Part of a small language model's weights.
Architecture: LayerNorm before each block, learned positions, biases, tied embeddings.
Each number is 128 + 24 x the weight over its row's rms, rounded and kept within 0 to 255. Layers, rows and columns count from 0. The size above them is the row's rms in percent of the matrix's.

# layer 3 attention key, 384x384, rms 0.188, rows 101-127, columns 192-239
size [101  92  95  94  92  96  93  94  95  95  94  97  96  99  98  98  94  98  99  90  95  94  99  95  96  91  93]
[[134 112 133 133 127 117 161 176 139 118 126  84 142 145 159  92 138 147 122 130 131 122  83 106  94 125 143 117 154  82 115 133 127 123 138 139 142 156  74 147 101 130 110 120 154 147 129 115]
 [147 135  88 151 152 145 106 168 103 144 103 122 134 154 125 106 144 164 159 114  94 159  88 108 148 109  90  99 142 124 126 136 174  84 121 103 204 101 107  92 142  88 152 113  90 158 145 146]
 [129  66 110 137 151 111 135 149 155 107 141 109 140 166 125 115  94 133 140 123 114 108 122 146 130 120 193 132 124 128 137 127 164 113 156 150 138 122 120 133 111 115 131  90 137 187 130  96]
 [137 134 167 125 148  96 102 136 151 154 121 123 145 125  87 164  93 145 126 144 153 125 131 148 126 108 147 102 152 119 159 114  83 126 158  97 153 114 135 156 145 158 130 139 124 103 124 105]
 [132 137 155 128  87 112  85 127  99  93 159 185 129 131 139 119 141 123  85 126 146 113 138 122 114 148 153 122 139 135  97 137 115 137 105 134 134 125 147 134 130  99  94  96 189 128 133 137]
 [132  96 104 113 106 103 184 140 138  98 119 103 158 144 155 112 123 136 129 134 110 104 160 152  98 114 117 171 149 124 141 138 163  43 115 183 164 107 140 123 136 119 116 147  74 105 106 151]
 [ 71 122 128  98 114  69 119 139 101 168 114 126 168  98 122 116 160 105 100 133 115  89 125 108  85  91 140 113  79 148 149 145 130 126 109 163 142 102 179 134 124 139 135  90 157  66 120  87]
 [148 128  96 120  81 101 147 159 137 124 138 106 164 160 117 144 138 120 164 137 112 110 106 101 127  56 150 158 166 162 180 108 144  73 132  85 128 112 152 114 141  79 123 114 159 148 153 112]
 [134 101 104 134 121 121 142 155  88 112 165  98 157 103 140 154 119 100 149  95 148 156 144 117 156  94 167 116  92  98 151 155  87 121  94 165 126 103  90 151 133 123 102 146 132  79 179 155]
 [154 108 157 102 125 110  41  89 166 111 112 128 186 136 137  96 131 134 131 163 164 129 113  93 141 136 172 108 112 122 177 125 178 152 124 118 119 138 145 156 123 105 108  90  80  97 104 106]
 [131 147 121 145 127 142 129 130 102 121  94  87 178  81  98 155 124 111 133  87 171 150 112 104 135 150 120 158 131 117 110 140 137 118 124 134 170 127 160 107 151  91 122 141 137 131 122 111]
 [134 120 165 107 132  71 131 136 142 122 124 125 171  81 125 142 100 118  93 119 151 113 109 102 152 121 114  85 105 120 110 171 105 101 115 130 111 109  98 135  92 132 167 113 160 154 115 121]
 [152 120 159 109 118 142 129 102 130 163  80 129 132 131 105 126 151 139  92 115  95  93 167 149 141 104 158 143 139 116 112 147 118 106 130  98 127 156 125 118  90 121 117  85 138 119 109 147]
 [174 149 128 105 173 163 115 148 163 130 124  62 128 151 193 100 100 143  91 129 117 117  85 117 110 135 128 122 121  90 136 139 140 189 149 136 157 142 141 132 147  93 121 131 100 106 143 142]
 [177 130 103 111  97 146 127  64 175 140  86 117 136 134 137 116 122 129 101 162 133 129 112 134 180 143 129  88 133 102 119  87  97 105  96 147 132 124 143 110 136 115 145  93 113 138 136 160]
 [134 142 102 144 147  83 139 125 156  95 127 127 125 106 105 113 119 119 101 105 145 130  70 133 146 122  98 103 152 136 148 144 139 117  84 118 131 122 148 115 111 127 163  73  92 160 142 159]
 [128 125 141  86  94 129 121 143 156 148  81 116 128 100 105 151 129 104 124 120 129 118 128 103 120  97 127 154 123 125 137 137 116 102 133 180 117 168 103 132 116 117 127 130  93 142 115 119]
 [120 152 155 177 124 102 138 109 172  99 179 120 103 143 144 153 164  82 126 166 145  89 128 157 127 117 113 148 111 103  90 120 101 170 126 170 144  93  92  90 150 127 118 110  95 130 149 107]
 [128  97  92 109  70 112 135  86 126 132 119 163 163 115 133  92 154 125 181 113 124 121 117 178 116 123 146 106 135 147  99 151 110 157 153 106 141 125 166 113 137 148 146 122 113 135 163 121]
 [ 97 139 125 125 139 146 159  98 151 119 138 126 144 133  88 100 110 123  73 114 141 113  88 128 133 178 152 127 131 137 125 121 127 131 117  97 129 162 146 123 182 127 129 116 122 107 129 125]
 [134 135 142 131 121  98 159  98 108 140 148 129 131  66 134 113 110 115  97 150  97 151 140 143 127 150 155 166 139 117 146 107 106 145 140 113 109 156 146  86 138 121 126 124 154 126 100  83]
 [151  94 142 149 108 141 121 155 131 138 148 116 106 118 186 140 110 166 129 103 121 100 129 134  90 128 160 150 146 131 145 147 110 144 146 102 126 134 140 118  79 145 184 128 143 164 146 115]
 [108 120 150 161  57 120 117 142 110 109 108 120 153  91 151  88 133  85  82 117 131 140 147 107 116 128 129 108 135  94 191 144 146  86 123 106 123 128 114 134 118  96 137 127 106 102  92  89]
 [150 114 129 145 118 138 129 131 162  92 173 119 104 128 123 156 142 141 153 146 151 122 170 125 159 177 144 180 119 146  84 160  97 110 120 168 113 117 113  82 118 155 115 148 135 152 114 136]
 [ 95 145 145 115  76 127 116 164 161 126  86 106 148 129 108 129 137 113 119 123 121 122 112 133 117 133 105 161 114 130 143 181 124 161 156 108 110 120 104 120 157 149 127 126 101 140 141 108]
 [131 145 119 144 176 115 119 128 130  94 124 131 167 125 135 163 145 103 152 149 105  86 129 142  79 142 166 114 162 112  96 142 155 129 156 136 143 114 128 147 143 138 142  85 167  99 134 133]
 [147 136  81 105  99 125 128 111 162 147 153 157 124 145 139  95 127 110 160  97 148  88 130 118 127 120 127  92 130 146 131 135 139  99 102 149 108  48 136 133 128 158 133 132 154 124 133 136]]
# layer 3 attention query, 384x384, rms 0.196, rows 102-127, columns 192-239
size [ 92  91  86  90  88  89  90  90  87  95  93  96  93  90  97  87  91  93  85  85  89  90  96  90  91  92]
[[159 131 128 134  98 158 156  98 148 105 131 110 156 116 101 143 126 145 142 184 184  88 141 115 150 149  80 117 125 135 175 124 152 145 134  82 105 148 158 133  99 113 142  95  87  95 100 147]
 [163 143 117 129 121 103 139 132 101 153 139 128 121 114 171 133  98 128 144 185 109 158 150 103  79 132 152 125 151 109  92 172 131 104  92 124 144 141  95 145 109 143 187 149 109 122 117 136]
 [ 81 155 127 151 134 197  79 129 126  65 165 100 125  56 128 138 123 101 106 113 162 129 121  82 103 127 131  47 105 116 129 109 153 172 111 126 114 106 136 186 119  97 105 112 124 142 107 138]
 [139 119  95 114 129 105  50  86 147 114 126 121 147 169 103 123 137 113 149  99 149 118 147 129  88 110 134 143 114 178 131 125 126 135 138 168 109 139 110 135  92 146 124 177 118 128 153 116]
 [135 120  79 132 131 120  84 100 155 177 105 172 126 120 119 124 128 154 134 106 122 106 136 118 105 137 188 120 124 154 133 154 107 156 110 156 111 109 122  99 127 170 116 138 159 152 114 144]
 [122  93 108 116  99 131 133 138 113 132  89 104 118 145 106 103 134 132 113  92 115 131 116 140 175 132 128 139 104 112 125 142 157 124 132 146 105 133  94  93 120 140 149 144 107 160 143 134]
 [147  97 155 140 165  82 130 130 148 148 127 179 127 144 135 146 153 119  94 144 110  79 147 120 136 148 124 145 144 139  83 177 113 176 151 104 145 153 169 124 147 125  75 112 152  90 148 151]
 [140 116 188 152 183 135 129 100 134 138 135 112 112 140 130 142 131 151 138 110 127 128 126 116  80 145 116 183 163  96 111 136 132 105 143 103 143 147 155 141 109 109 166 117 131 130 153 111]
 [120 113 115 181 117 130 137 170 109 128 144 160 152 103 115  84 168 159 125 118 104 131 141 146 142 139 133  95 167 146 150 177 120 117 167 123  87 146 144  99 153 129 145 117 138 120 157 103]
 [159  98  85 127 115 144 133 114 125 146 178 160 134 138 108 140 126 153 124 124 126 145 101 120  98 144 114 128 131 137 114 170 124 140 124  82 109 131 109  95 155 127 160 137 131 162 130 127]
 [ 93  92 131 140  98 146  83 155  91 101 138 107  96 131  94 160 139 121 110 120 123 143 113 134 145 136 136 126 101 139 111 156 187 132 146 134 188 159 119 136 132 109 135 183 137  95 101 124]
 [ 91 133 124 109 185 136 131 131 128 127 155 131 138 120 156 132 143 126 147 155 142 144 121 114 168 117 115 137 161 152 141 112 166 132 115 101 150  99  96 134  84 109 129  95  88  49 115 103]
 [109 102 131 111 122 125 137 139 142 134 178 162 138 133 101 130 132 155 127 130 170 105 140 133 165 114 130 137 179 133 113 123 110 102 149 116 106 128 167 144 133 145 133 132 122 159 117  88]
 [148 142 113 108 137  76 111 133 106 130 137  99 107 127 138 149 149  88 156 136 120 144 131 133 108 116 128 124 148 151 149 158 137 140 151 127 133  99 166 149 118 134 139 113 115 142 102 141]
 [137 107 163 137 127 135 135 140 204 138 151 165  79 142 139 127 109 135 135 137 165 143 153 114 124 128 183 166 121 161 139  89 130 102 178 108 156 124 130 130 109 159 143 144 128 111 117 150]
 [141 184 111 143 180 158 137  97 148  96 118 129 161 118 126  80 129 163 135 158 124 119 153 131 131 131 152 126 163 130 113 104 100 110  97  89 135 125 116 120 158 111 123 107  74 112 112 133]
 [139 141 152  90  99 111 182 193 127 149 136 160 135 120 155 116 102 166 113 128 120 128 112 144 109 127 157 123 120 114  81 107 110 162 100 111  95 101  88 162  94 115  78 128 145 126 158 140]
 [ 75 148 156 123 123 140 119  86 130 125 141 116 151  96 103 201 140 155  92  94 144 106 116 120 117 100 143 138 153 146 159 118 153 166 147  89 100 119 131 139 136 125 127 100 123 110 100 123]
 [108 138 106 140 131  83 162 154 145 105 100 122 163 155 144 138 120 157 100 116 134 129 129 132 120 120 102 100 101  81 123 105 132 139 146 143 157 148  96 130 114 126 115 171 113 170 146 140]
 [127 132 160 149 127 110 118 107  90 155  70 121 172 176 159 112 163 161 111 105 172 134 124 105 172 123  87 124 128 159 168 149 129 139 110 119 127 117 144 137 134 115 149 124 114 147 167 101]
 [111 149 110 137 115 109 134  96 118  77 137 130 122 132 137 120 121  84 112 173 153 123 135 157 103 153 149  71 140 135 112 165 126 128 106 126 128  94 123 120 131 159 153 123 134 180 123 142]
 [131 142 146 146 173 123 144 121 102 135 185 136 104 131 125  98 124 117 126 146  90 148 120 161 132 142 121 163  78 123 118 159 162 101  68 114 152 130 138 102 128 132 143  98 139 119 146 138]
 [107 129 110  81 160 158 122 109  97  85 141 135 108 118 126 109 151 148 140 154 133 156 101 146 144 121 145  92 118 121 127 126 133 157 140  92 181 146 159 154 122 157 110 102 110  86 143 138]
 [117 105 140 170 132 165 111 139  82 134 140 121 154  94 180 137 119 132 124 134 131 119 109 133  84 130 118 100 174 137 147 109 157 141 111 117 137 109 154 116 134  96 131 114 122 101 106 115]
 [134 159 111  84 113 100 149 172 161 138 119 119 103 128  99  85 118 132 116 160 154 104 108 121 139 166 120 128 133 106 126 138  88 118 107  90 149  98 123  89 165 118 105 135 160 126 149 128]
 [136 128 155 147 125 130 113  98 174 100 146 115 175  82 110 145 117  94 135 159 107 130 122 145 118 138 148  89 133 128 111 107 125 142 174 117 158 120 107 137 121 122 116 134 132 118 192 107]]
# layer 3 attention value, 384x384, rms 0.177, rows 96-101, columns 192-239
size [ 98  92  96  85  85  85]
[[147 161 132  95 132 122 139 120 100 136 149 119  98 144 100 171 143 134 121 115 144 128 112 125 137 104 149 125 100 138 122  61 139 167 143 111 150 152 116  90 137 141  81 119 154 110 126 114]
 [104 128  88 155 140 109 182 132 146 146 108 127  94 138 138 111 107 140  79  86 110  93 128 155 145 137 187 100 143 122 111 128 113 112 143 131 150  97 134 134 141 129 140 121  97 150  95 138]
 [ 80 163 149 106 157 122 156  77 132 116 131 149 140 157 136 173 120 162 126 124 152 142 116 145 145 124 105  97 114 116 123 149 137 149 134 109 121 140 164 115 167 145 115 124 104 122 141 169]
 [118 112 131 153 131 130 121 117 156 125 123 171 128 167 174 143 150 163 160 133 150 124 116 142 104 112 148 163 111 133 126 140 155 123 102  98 147 142 133 134 136 128 123 132 137 165 137 127]
 [142  97 182 138 152  73 138  99 128  95 123 153 132 138  89 120  78 134 146 165 131 119 141 148 129 128  64 127 165 187 113 129 139 124 103 139 179 105 138 157 126 143 124  97 125 125 137  76]
 [118 134 118 113 128 113 147 131 110 129 138 122 131 132 153 178 148  99 115 171 113 131  93 143 155 126 113 182 136 119 130 143 159 106 168 142 112 127 110 157 133 100 140 141 101 127  95 156]]
# layer 3 attention output (transposed), 384x384, rms 0.17, rows 96-100, columns 192-239
size [100  91  93  89  86]
[[135 119 149 129 111 146 118 132 109 177 113 138 160 108 133  98 123 128 167 188 108 104 152 154 116 160 102 153 157 150  78 130 140 169 129 177 123 113 166 151 120  93 130 135 137 103 153 145]
 [105 162 127 142 108 165  92 136 107 143 144 105 148 114  85 167 121 133 157 145  98 122  98 132 109 155 144 128  85 135 148 139 154 110 104 104 151 165 135 123 107 146 139  95 122 113 104 119]
 [147  91 105 153 111 137 124 160 101 141 120 136 116 117 102  93 155 122 136 121 116 123 118  82  89 123 139 167 107 137 127 134 137 111 102 134 109  85 115  99 125 150 120 161 145 146 125  71]
 [101 114 148 104 121 149 152 172 114 129 115  81 104 114  79 137 133 119 111 137 159 160 167 129  97  92 116 135 150 122 139 145 132 129 142 149 119 157 152 145  98 164 138 140  80  99 137 126]
 [152 161 103 111 116 154 136 148 125 141 177 124 128 105 181 113 152 143 104 106 162 144 101 115 117  91 135 110 109  89  95 117 128 107 147 133 105 127 139  94 129 124 139 112 144 109  76 140]]